Part of a small language model's weights.
Training: a variant of Muon for these matrices, 867M tokens, 6611 steps.
Each number is 50 + 12 x the weight over its row's rms, rounded and kept within 0 to 99. Layers, rows and columns count from 0. The size before them is the row's rms in percent of the matrix's.

# up: layer 17 MLP up, 768x192, rms 0.108, rows 310-341, columns 144-191
# down: layer 17 MLP down (transposed), 768x192, rms 0.173, rows 310-341, columns 144-191
up310 100:55 56 52 52 70 35 62 46 41 56 47 54 51 50 64 35 60 51 49 61 38 80 50 49 40 55 74 65 27 38 52 58 32 60 31 42 49 32 68 51 65 58 33 68 44 53 38 63
down310 102:60 52 52 42 52 47 34 57 36 28 47 43 42 63 39 33 56 47 40 62 68 49 61 47 39 49 46 57 55 64 58 52 53 67 43 53 46 61 66 53 47 53 46 68 69 37 59 68
up311 102:60 52 47 64 58 70 48 34 43 58 67 48 62 69 39 68 56 59 80 62 34 43 60 61 47 53 48 39 47 33 46 46 42 68 46 23 26 49 45 61 58 37 30 70 49 59 69 57
down311 101:58 46 39 47 67 45 28 52 65 58 52 24 43 47 33 33 71 39 54 43 52 57 47 52 74 53 52 60 47 60 61 26 42 69 34 28 48 62 56 49 35 59 75 59 50 33 63 60
up312 105:57 63 33 61 55 53 55 42 62 50 44 52 43 42 37 67 37 46 60 38 45 55 51 49 55 56 42 46 58 58 50 53 52 66 57 37 49 60 54 54 66 49 52 70 35 62 52 52
down312 101:44 42 58 44 26 56 47 45 55 57 35 52 41 65 60 67 40 61 42 43 42 29 55 35 42 38 43 47 39 37 51 49 41 47 44 49 53 47 70 48 32 43 41 44 54 48 64 49
up313 094:44 50 62 48 43 57 62 42 29 51 63 28 63 54 56 32 53 57 69 38 26 47 35 55 48 32 34 37 52 31 59 45 59 32 44 50 52 43 42 77 47 65 52 28 31 61 35 64
down313 100:69 55 47 49 42 58 53 52 56 61 33 55 43 56 43 54 35 61 51 29 55 39 54 52 68 66 65 71 35 84 63 64 44 44 59 30 24 50 52 26 62 44 27 55 56 70 51 53
up314 103:52 62 37 69 41 45 56 37 40 54 55 32 57 62 71 41 74 38 44 54 43 59 46 57 45 36 60 47 67 84 36 35 37 21 30 25 37 45 41 59 67 47 57 55 36 51 34 61
down314 098:61 65 42 38 46 66 60 56 62 44 60 62 61 51 18 32 58 65 42 41 45 51 70 54 56 61 55 22 50 82 44 40 49 62 59 61 48 79 57 30 57 56 48 58 53 68 70 64
up315 108:55 51 43 64 47 60 38 58 63 40 49 54 52 44 56 71 46 62 32 60 56 64 42 46 67 42 44 49 43 39 63 55 33 63 50 49 35 30 43 61 58 68 42 42 45 57 45 26
down315 105:58 48 38 38 64 57 28 66 48 47 57 66 56 56 62 35 37 61 47 60 53 40 56 38 29 61 67 64 41 55 55 67 42 34 51 40 52 51 54 41 55 50 47 58 45 41 44 39
up316 103:77 55 56 39 41 60 60 63 55 46 67 42 34 52 43 41 88 53 49 40 67 38 41 50 47 77 55 63 50 62 40 59 59 48 62 63 50 48 59 38 60 53 48 76 42 70 47 42
down316 110:36 43 51 50 49 55 57 21 64 41 39 39 57 32 65 47 45 68 64 59 58 36 69 72 61 54 37 51 60 44 33 51 59 62 62 50 52 50 60 56 41 38 38 53 48 71 63 52
up317 096:43 52 35 53 48 61 44 40 57 71 45 53 60 57 39 41 33 38 44 52 28 55 55 39 49 50 22 31 64 40 57 61 59 32 54 52 41 46 57 45 68 50 50 33 42 57 55 57
down317 091:42 53 51 62 45 53 56 60 67 46 41 48 49 34 49 72 53 39 64 50 66 40 76 48 43 32 55 73 47 61 52 51 48 52 42 25 50 54 26 36 41 56 64 36 51 28 52 49
up318 101:68 58 62 46 30 31 66 28 47 49 47 41 62 49 36 50 49 49 63 54 38 58 60 62 56 47 62 39 39 58 48 58 38 42 50 27 53 52 60 37 66 61 61 54 53 43 28 42
down318 101:41 28 70 35 62 51 30 55 60 63 44 52 33 58 52 22 43 54 24 35 44 47 54 45 46 60 53 35 55 57 48 56 79 70 30 53 53 59 42 43 43 61 41 52 66 49 53 48
up319 100:52 60 49 35 46 60 44 69 45 57 55 50 63 49 33 45 53 79 62 43 34 62 37 59 86 59 42 38 44 50 46 46 50 37 54 52 36 31 70 39 78 36 56 51 47 41 57 48
down319 110:12 42 55 59 52 54 51 59 60 56 59 59 43 36 58 70 41 56 53 54 57 29 44 50 38 71 47 42 52 61 51 58 64 44 44 61 55 57 63 57 33 44 49 46 60 38 59 45
up320 103:66 34 40 44 43 56 46 57 36 68 40 26 41 38 49 26 54 58 42 52 49 64 68 48 31 39 41 52 35 35 55 53 43 41 66 55 35 36 59 62 42 63 39 57 48 46 49 38
down320 105:27 62 40 64 65 48 35 51 67 61 66 67 63 68 53 64 41 41 54 54 47 36 60 38 73 48 41 49 51 50 59 36 59 53 58 43 41 70 41 53 36 51 35 76 30 50 45 45
up321 098:47 54 42 68 30 57 53 65 49 46 65 59 30 45 48 62 54 46 55 63 88 60 48 34 59 52 44 34 29 43 43 65 50 63 32 50 51 65 61 35 45 43 52 45 37 51 37 48
down321 096:71 67 47 45 63 51 62 24 56 41 32 55 58 58 63 67 43 45 76 44 80 54 62 34 43 55 59 33 29 11 56 67 50 28 56 66 58 32 60 37 52 52 51 34 32 48 27 32
up322 099:58 27 45 52 29 81 51 47 51 44 57 33 41 54 43 56 55 28 59 38 67 62 44 55 60 54 46 56 50 63 64 47 63 34 55 54 52 29 53 49 64 60 37 62 54 39 18 46
down322 101:48 36 41 37 55 44 43 44 59 37 45 69 73 31 42 57 41 52 43 37 53 36 55 41 64 42 54 32 73 56 19 57 33 52 60 39 52 31 29 47 58 57 66 61 43 43 58 41
up323 100:63 78 60 43 53 51 58 62 43 53 64 70 61 40 82 30 64 58 68 43 58 74 53 52 42 70 52 42 50 66 37 38 48 62 64 35 44 50 59 45 40 32 47 58 38 58 48 47
down323 099:50 54 43 39 38 66 44 59 46 46 50 61 31 52 52 45 60 49 40 44 71 54 55 67 47 60 49 37 38 38 69 58 38 44 60 70 25 50 69 51 56 59 63 45 39 36 66 73
up324 098:84 49 59 65 35 62 51 31 66 40 37 53 60 30 40 34 51 25 48 50 48 70 59 58 58 42 53 42 61 52 39 38 66 49 45 54 51 10 60 38 52 72 65 56 47 67 36 48
down324 100:40 46 38 46 52 35 52 51 33 65 53 56 63 48 49 64 49 50 54 57 80 38 57 41 56 58 52 66 35 49 54 37 37 69 52 75 63 45 53 59 45 66 37 46 50 26 40 43
up325 105:43 61 50 47 52 30 67 58 43 39 50 36 62 35 44 69 59 61 56 42 65 63 24 62 43 55 71 44 62 49 42 53 49 38 53 51 59 14 58 34 41 50 40 45 57 66 62 49
down325 104:46 40 43 40 68 49 45 60 80 56 58 51 48 60 45 33 54 46 57 43 50 51 45 65 47 36 62 39 56 33 37 52 64 29 44 49 43 58 57 48 44 27 45 51 50 67 44 55
up326 099:35 60 68 42 32 35 60 67 43 61 37 48 52 55 46 32 47 54 56 54 54 63 34 53 47 52 46 61 58 59 39 50 46 44 29 62 50 29 28 64 61 54 38 50 44 64 38 43
down326 095:45 40 25 41 68 60 45 71 72 52 44 57 51 57 69 47 44 45 72 46 49 34 72 55 66 23 40 45 57 63 69 62 57 58 41 36 49 68 51 31 38 56 60 56 62 45 63 59
up327 104:35 59 46 55 38 47 36 46 43 57 53 51 53 53 40 40 65 60 47 55 48 55 53 57 77 24 37 52 35 52 35 50 42 65 55 43 54 36 41 62 35 36 65 84 39 43 33 53
down327 104:47 36 47 65 32 59 48 48 46 44 49 23 43 55 48 60 42 53 11 43 67 49 39 33 49 65 43 26 56 70 69 58 46 41 40 38 50 67 48 35 35 45 59 28 50 46 48 46
up328 099:40 42 50 50 31 57 37 59 47 30 48 37 36 30 33 54 55 51 72 44 51 54 54 66 37 62 43 51 58 44 63 33 32 53 43 58 56 51 49 84 49 56 57 45 63 47 35 39
down328 098:62 42 34 47 54 61 41 46 63 51 46 57 37 55 68 40 34 39 36 47 55 44 49 57 37 54 58 47 65 46 29 68 47 18 38 48 35 55 77 28 46 64 24 52 57 40 67 41
up329 098:41 42 61 66 35 58 58 62 45 86 75 33 56 58 48 55 71 28 50 42 68 75 52 44 49 38 52 52 48 56 48 70 66 66 48 55 40 37 46 44 49 25 48 57 49 52 67 47
down329 092:49 36 27 29 74 34 42 54 24 52 47 50 59 50 64 47 51 61 61 65 51 66 74 42 35 60 47 55 47 69 62 42 56 35 56 45 46 63 49 20 37 38 52 41 15 52 57 48
up330 097:66 68 47 49 25 51 27 37 76 44 53 47 46 58 65 49 48 37 57 55 41 48 43 44 38 62 55 50 60 59 55 46 36 42 39 58 22 61 34 59 37 52 56 63 20 21 44 44
down330 092:48 40 70 37 84 38 59 49 47 44 58 60 49 37 55 60 64 36 51 41 47 54 49 49 61 50 57 39 33 44 71 38 48 49 45 49 55 48 59 31 44 70 51 40 59 76 45 45
up331 099:56 50 28 49 55 61 60 50 53 66 65 55 59 47 53 57 51 53 67 63 52 61 51 22 64 44 45 34 33 47 45 28 41 56 30 56 61 28 41 51 41 40 19 44 55 49 59 51
down331 100:58 46 35 43 56 45 49 58 44 46 40 44 28 41 50 34 62 57 56 63 61 45 52 46 61 42 51 45 53 57 46 44 45 61 48 55 56 49 32 46 60 65 87 50 52 34 44 54
up332 099:50 67 52 33 57 32 65 67 61 59 71 57 45 40 50 56 34 30 47 71 73 59 43 42 50 84 70 63 61 45 48 76 56 26 48 61 45 54 36 37 67 39 48 36 33 50 43 51
down332 092:63 44 55 69 41 48 34 42 54 34 48 64 47 54 63 60 57 43 51 48 63 46 38 40 53 41 37 47 56 52 42 33 73 64 39 39 60 52 59 40 50 49 45 51 60 55 58 62
up333 100:58 31 62 62 52 55 64 48 50 52 73 48 74 41 41 51 35 40 37 42 39 63 63 61 44 68 46 40 60 40 27 60 56 49 47 66 66 59 60 40 58 42 47 74 34 34 47 42
down333 100:68 44 35 44 29 57 48 48 49 40 48 59 44 35 29 50 45 62 63 45 70 43 46 50 49 59 38 53 49 57 58 48 80 58 54 49 48 41 44 70 58 51 44 50 57 64 43 42
up334 101:45 56 47 54 51 23 52 43 45 51 63 70 61 41 48 36 68 33 59 33 54 51 48 45 45 57 62 47 51 59 57 55 43 68 29 45 47 58 46 42 54 50 18 37 60 58 47 63
down334 097:38 42 48 60 40 34 38 60 46 46 50 42 55 46 47 36 27 47 64 36 57 56 33 43 56 50 37 56 61 55 38 62 48 43 61 33 61 35 73 42 55 45 65 35 68 41 60 42
up335 104:41 59 28 23 46 42 29 57 35 49 53 54 54 62 64 71 65 61 48 64 69 57 53 57 47 57 38 50 64 55 44 44 51 35 44 60 59 58 49 40 18 64 32 68 45 48 44 33
down335 098:58 49 65 64 79 39 46 28 52 44 47 73 44 35 25 66 44 35 57 41 18 49 50 58 53 65 49 41 44 49 67 51 37 60 34 37 33 44 63 31 45 81 48 40 50 49 67 46
up336 096:44 29 35 50 28 33 54 76 43 54 43 41 52 49 52 44 58 56 58 33 54 32 43 40 34 51 64 56 43 39 47 35 60 27 48 50 58 43 55 41 52 55 61 25 50 51 38 51
down336 093:72 68 48 47 63 55 38 32 55 51 62 53 34 62 58 67 26 35 54 50 55 66 40 38 49 46 46 34 50 61 55 48 43 85 67 42 67 44 55 60 44 66 36 53 49 32 57 52
up337 095:54 58 44 53 54 27 45 43 48 49 49 66 61 47 38 19 57 62 59 64 43 48 43 59 42 59 53 45 64 47 55 27 56 48 40 54 78 52 51 35 33 53 52 54 53 27 37 39
down337 097:25 38 53 46 59 55 49 47 45 57 53 53 69 51 65 62 34 42 52 38 60 45 63 33 60 30 56 50 43 59 43 54 40 49 60 46 39 31 55 57 54 39 37 80 46 68 67 69
up338 097:14 52 42 48 49 60 76 65 56 57 67 43 46 45 43 51 65 36 46 47 59 43 67 53 68 76 44 58 38 40 55 51 74 55 42 50 52 46 30 41 57 46 50 39 55 46 59 47
down338 095:61 49 58 90 51 34 71 48 36 42 56 46 66 39 41 42 28 60 51 52 53 38 58 51 23 42 46 52 52 54 50 54 51 35 50 49 50 53 66 47 37 62 63 63 64 64 29 48
up339 102:38 60 72 35 25 50 68 65 31 34 57 53 35 39 50 35 50 49 24 54 57 54 35 53 68 54 39 46 53 63 56 58 32 53 49 44 53 56 39 65 60 55 42 42 60 53 47 60
down339 104:48 36 73 38 45 45 59 40 66 40 53 67 49 45 49 75 55 46 55 50 53 62 66 57 61 56 34 54 51 60 68 40 57 41 57 26 58 30 65 41 43 68 62 52 76 45 49 49
up340 098:58 57 25 51 59 43 47 60 33 39 55 42 45 32 30 52 37 62 31 52 62 53 39 67 44 67 47 46 44 51 65 53 51 71 51 47 58 42 36 58 84 52 31 31 40 54 39 73
down340 102:42 47 57 47 51 80 27 52 27 49 31 51 40 57 61 72 45 61 48 46 46 42 36 64 54 62 41 71 32 64 47 63 58 38 58 70 38 45 48 50 45 46 60 71 55 41 49 50
up341 101:61 46 44 71 48 64 55 69 53 67 39 42 50 49 42 42 61 49 41 61 41 39 48 51 28 61 53 40 45 41 22 48 65 37 41 57 83 33 48 57 54 65 25 52 60 52 46 56
down341 098:69 40 42 69 64 37 45 24 31 58 43 39 73 44 66 46 39 52 58 60 40 41 19 48 67 29 71 75 39 63 59 57 47 41 43 65 54 61 60 36 48 55 56 47 59 36 45 65